Weights of a small transformer language model: 9 layers, RMSNorm before each block.
Each number is 128 + 32 x the weight over its row's rms, rounded and kept within 0 to 255. Layers, rows and columns count from 0. Numbers have three digits each. The size before them is the row's rms in percent of the matrix's.

# gate: layer 5 MLP gate, 704x256, rms 0.0747, rows 321-327, columns 0-127
# up: layer 5 MLP up, 704x256, rms 0.0721, rows 321-327, columns 0-127
# down: layer 5 MLP down (transposed), 704x256, rms 0.1, rows 321-327, columns 0-127
gate321 102:109124108097124120147179146137139195139119144111167184171126112198150145157093121121167096188109142235142066154106115171125124117103155115088130102158111091094126168195115136171112094160145142100118139121116170083207115187120196056165148144155105094111121153118114088109166100104142201159140106182175173135108124114140181178159136130108142129072111064126110134143101118114222103122131
up321 101:139103157107127135088149111088128118148162193118136120075118122132122138144081138187132132076109149146150173140138141104120098192173139116063046114082159089118165200161139153140082173164155151153150113160149130142108111085104163116103103095096164083201057127108058088172147102146148197123155091065079157116111168100185140173164135129134171095096172148150139099144123066139136129075134
down321 105:116131125046167099126090126095109128172149074116106127090121120136122163132122155135126150174105065043117141128153179131092191138126131159098088125109142090138188139114081125092165084123129131170206126120135107127100183115149134127126116193137217070167145110121138092122153135086118105160070122147082083161077131112173154100137089116178121124123138137110082107099172045169090120113148
gate322 103:172127116109204119128165159124062075175100102104135147182182095143105143159150146179120075075125114125118059141087194143084139149153165094117125087093161145106181150164082114095132156078144101041154125110231169071128162105098069132159124152102121115181192082109109122121124161128139172160114154140168166090113137160153153109157137075121175079150144131150128099089089078133144139061086
up322 102:115190117118146142174146092222042122107141114108076106132151103146128134193128074181110113092134155142140120161108144132133121162052130204088099191104123155077200123028120174072117050115152125105161170143143121096063087192165116171139127094126094108118160180131118135135096206141203131145179150114113098179142113153172208123081162127123159124132115158106110142141087110134120129159116
down322 101:141174118085087119152174125141109119093122186106066115121090137140182138166112174089114142172177084131159121136133136102145106062125158091071094097097150181113133178121142150106161161136170164164108109123182145188150105113062125131179079091170113190090136173117098143122065133154096133082116099108101105151161098053100148125129112113127112128102144101182119151114121112115146166131149
gate323 109:147123099080081170117176140102149109141094098149162112203122157070165129172114205170121145136106179199139125098082096148127121131141151120146153170141126162133122101084125172080137109055117099126140154101112101106124081151092191173123101125171106179124130088187128163087110104123105098195126119085145119090085140131074092131115113090129092142186151201136097115078150138140146099150091
up323 133:149117093159130101104100137145181087187114131115170075066080170150093124154105121110054121130127121147164205126153121170126104159116116116153146075132164131130183119178131139142072118100146130124160140125118107148160164184180144182127074097134102153131103135154061062160082193158154098130127098194113123172114073136101132123092151155098176178160221089144103099110076151180131148171127
down323 118:090138094110106109143153167142102116151123143186173083116116150144104136150176153152141127108154128194175163115162117140135194091141134164139160167114097176108171079175130143115104132094118122140143118147132093137124134131073149160153109108161173136090142139136089110102143186133078129130080110132089191164134124089142172110056134124120072159198166109136165146121144119115153088187183
gate324 110:150122150126164121107108157117143102162115223144094121111108111090151066070126091101103070088131168133107144113102158166126117131142115109124124112148154104149206146104095112108120156116146164114134126155147152127143079127170098210140173142153083184122186113063143157137032105039134195136114078151099199090143127075167079140143140122161092107102162166172154104104177124126103129080111
up324 108:080153130139132053133122115112129158110136109117157176092110114163069119151112088141104141189138111198151186157103114146146101136140145125164091168171118205155111167166085164097134094076110137082099116146101097155089104141110153118099096102168114142146101064140141138152116148143153108135168173083167147123165200133069078103106094154088097094153057151109163172179151103159108114120159
down324 105:107159135120103139156123105142080083086136136058169181164114134187094113117146141175117151157154121110117133116110123167132109100109111174104150194131121149124099121113133067130101115096142087079138150108111112177135147161116088099138122115140117138110162121152086134090176140120075161118127084085123106115080165135119156076149170124100118162136079113127079123162092173155129072174172
gate325 093:057112113143198124127168120142141163146102160140108107159091105098157160111115175125132085189079127117186118064114159164093071116188155087137099156114175134145187121128172122138159118125185155153093152150164169127092093193076137150164120129116128208156102203133091120140057115125149136108137139144104127163074121119157137183132154146110140177052157156117124148105080115077088126080154
up325 100:125164123118200132128236127066139132124107177171110165133151132079081133149142089141103130173134119143135202125126126137122088119135187068045108127082147170135137118132185099150160170085138170133109148133096146092112162128127142145143151151125150105090137082192175151098122131127140096137164141155156087108129133123095159125125086109082100118124120099090097143120127185100154128142087
down325 101:146111023133103065149158069132138133084171147140132164161138158134191070144208104112132140155132093124072152112089101111124061136144131124121114165113155115125182085104132122082131151173187126145145101117110111111214129100174163115104138143195113149101116184159127094086077144055150099145084143120156098192117135101152210142121117123108174132104089078129122135129111119108093092164175
gate326 091:117133126141195149089163133126085057092141118100115169178117142064120078132040121118137120091138180097110107135122108152161165081179108120067045167145103162150115109168177087181103108133168142081135103107156092145142099110160135087120159096112084102177071059128127169119075099091178091138109170125146112126129156109180105073164137052172111148084107150122160060071123150104171116134121
up326 095:048080154099096174139133106096155140114138163147048126106123111132114105119076156167147148133133102082103110135104063138151127153144106166124068110137109133178088164150151121075122116097187095192140138165127163114129144103131148150111140183113063104187105139167157127059135062144088172110145110141156163151153163118127111101123133140114095104165124113121133163141122170092126140120116
down326 096:156125124077125124118145100112112113138090116071150063154105086159103111136177113168125140145105158105108133127132140166094152160185105115201125153099150213139127145115129118106156160106209035127094127116157172116161113144168161147049105146150162068085150112130170094165114056117038143145132084146112089123179128101112103145133137130133158195116091132119166149139178110100142127099114
gate327 102:098083140142053126122222115138101119139150145094117120112143126110148125113127085111154161092166058125159157140136114141137103127123144121188150179131163074178156130146126116126147069133162110139076135146074061130189159135135140130099108170094126147165128134112122185186117148074132128209110120149151157128123109130134125149138136091132152104121154115131122194153129154143162123098134
up327 101:082072086107133151120111072136082131091079116094084141210093144149072101159112130068127101177151148110179129142162147130135075145080131101137155096135174132133181134119139136123108114130158171097138167155133105154093119152117154149063148138085143120163103113099109110143133062111174122135140154117055091164116105086157068050122143118095157096197148087166187203109232167148137156097146
down327 099:136056147138154119060121111085125179118094158148123228168158132124087114101152085128085134146164178155098156123108099128137149160124080147102113162122149198182155179093116152143192219124158150179111127155132169072120164118140104150087119134150074090158196142124135140094127078101136162112176123103152077130141103086097157180105154186142146148126105104092172149066137140146181076138127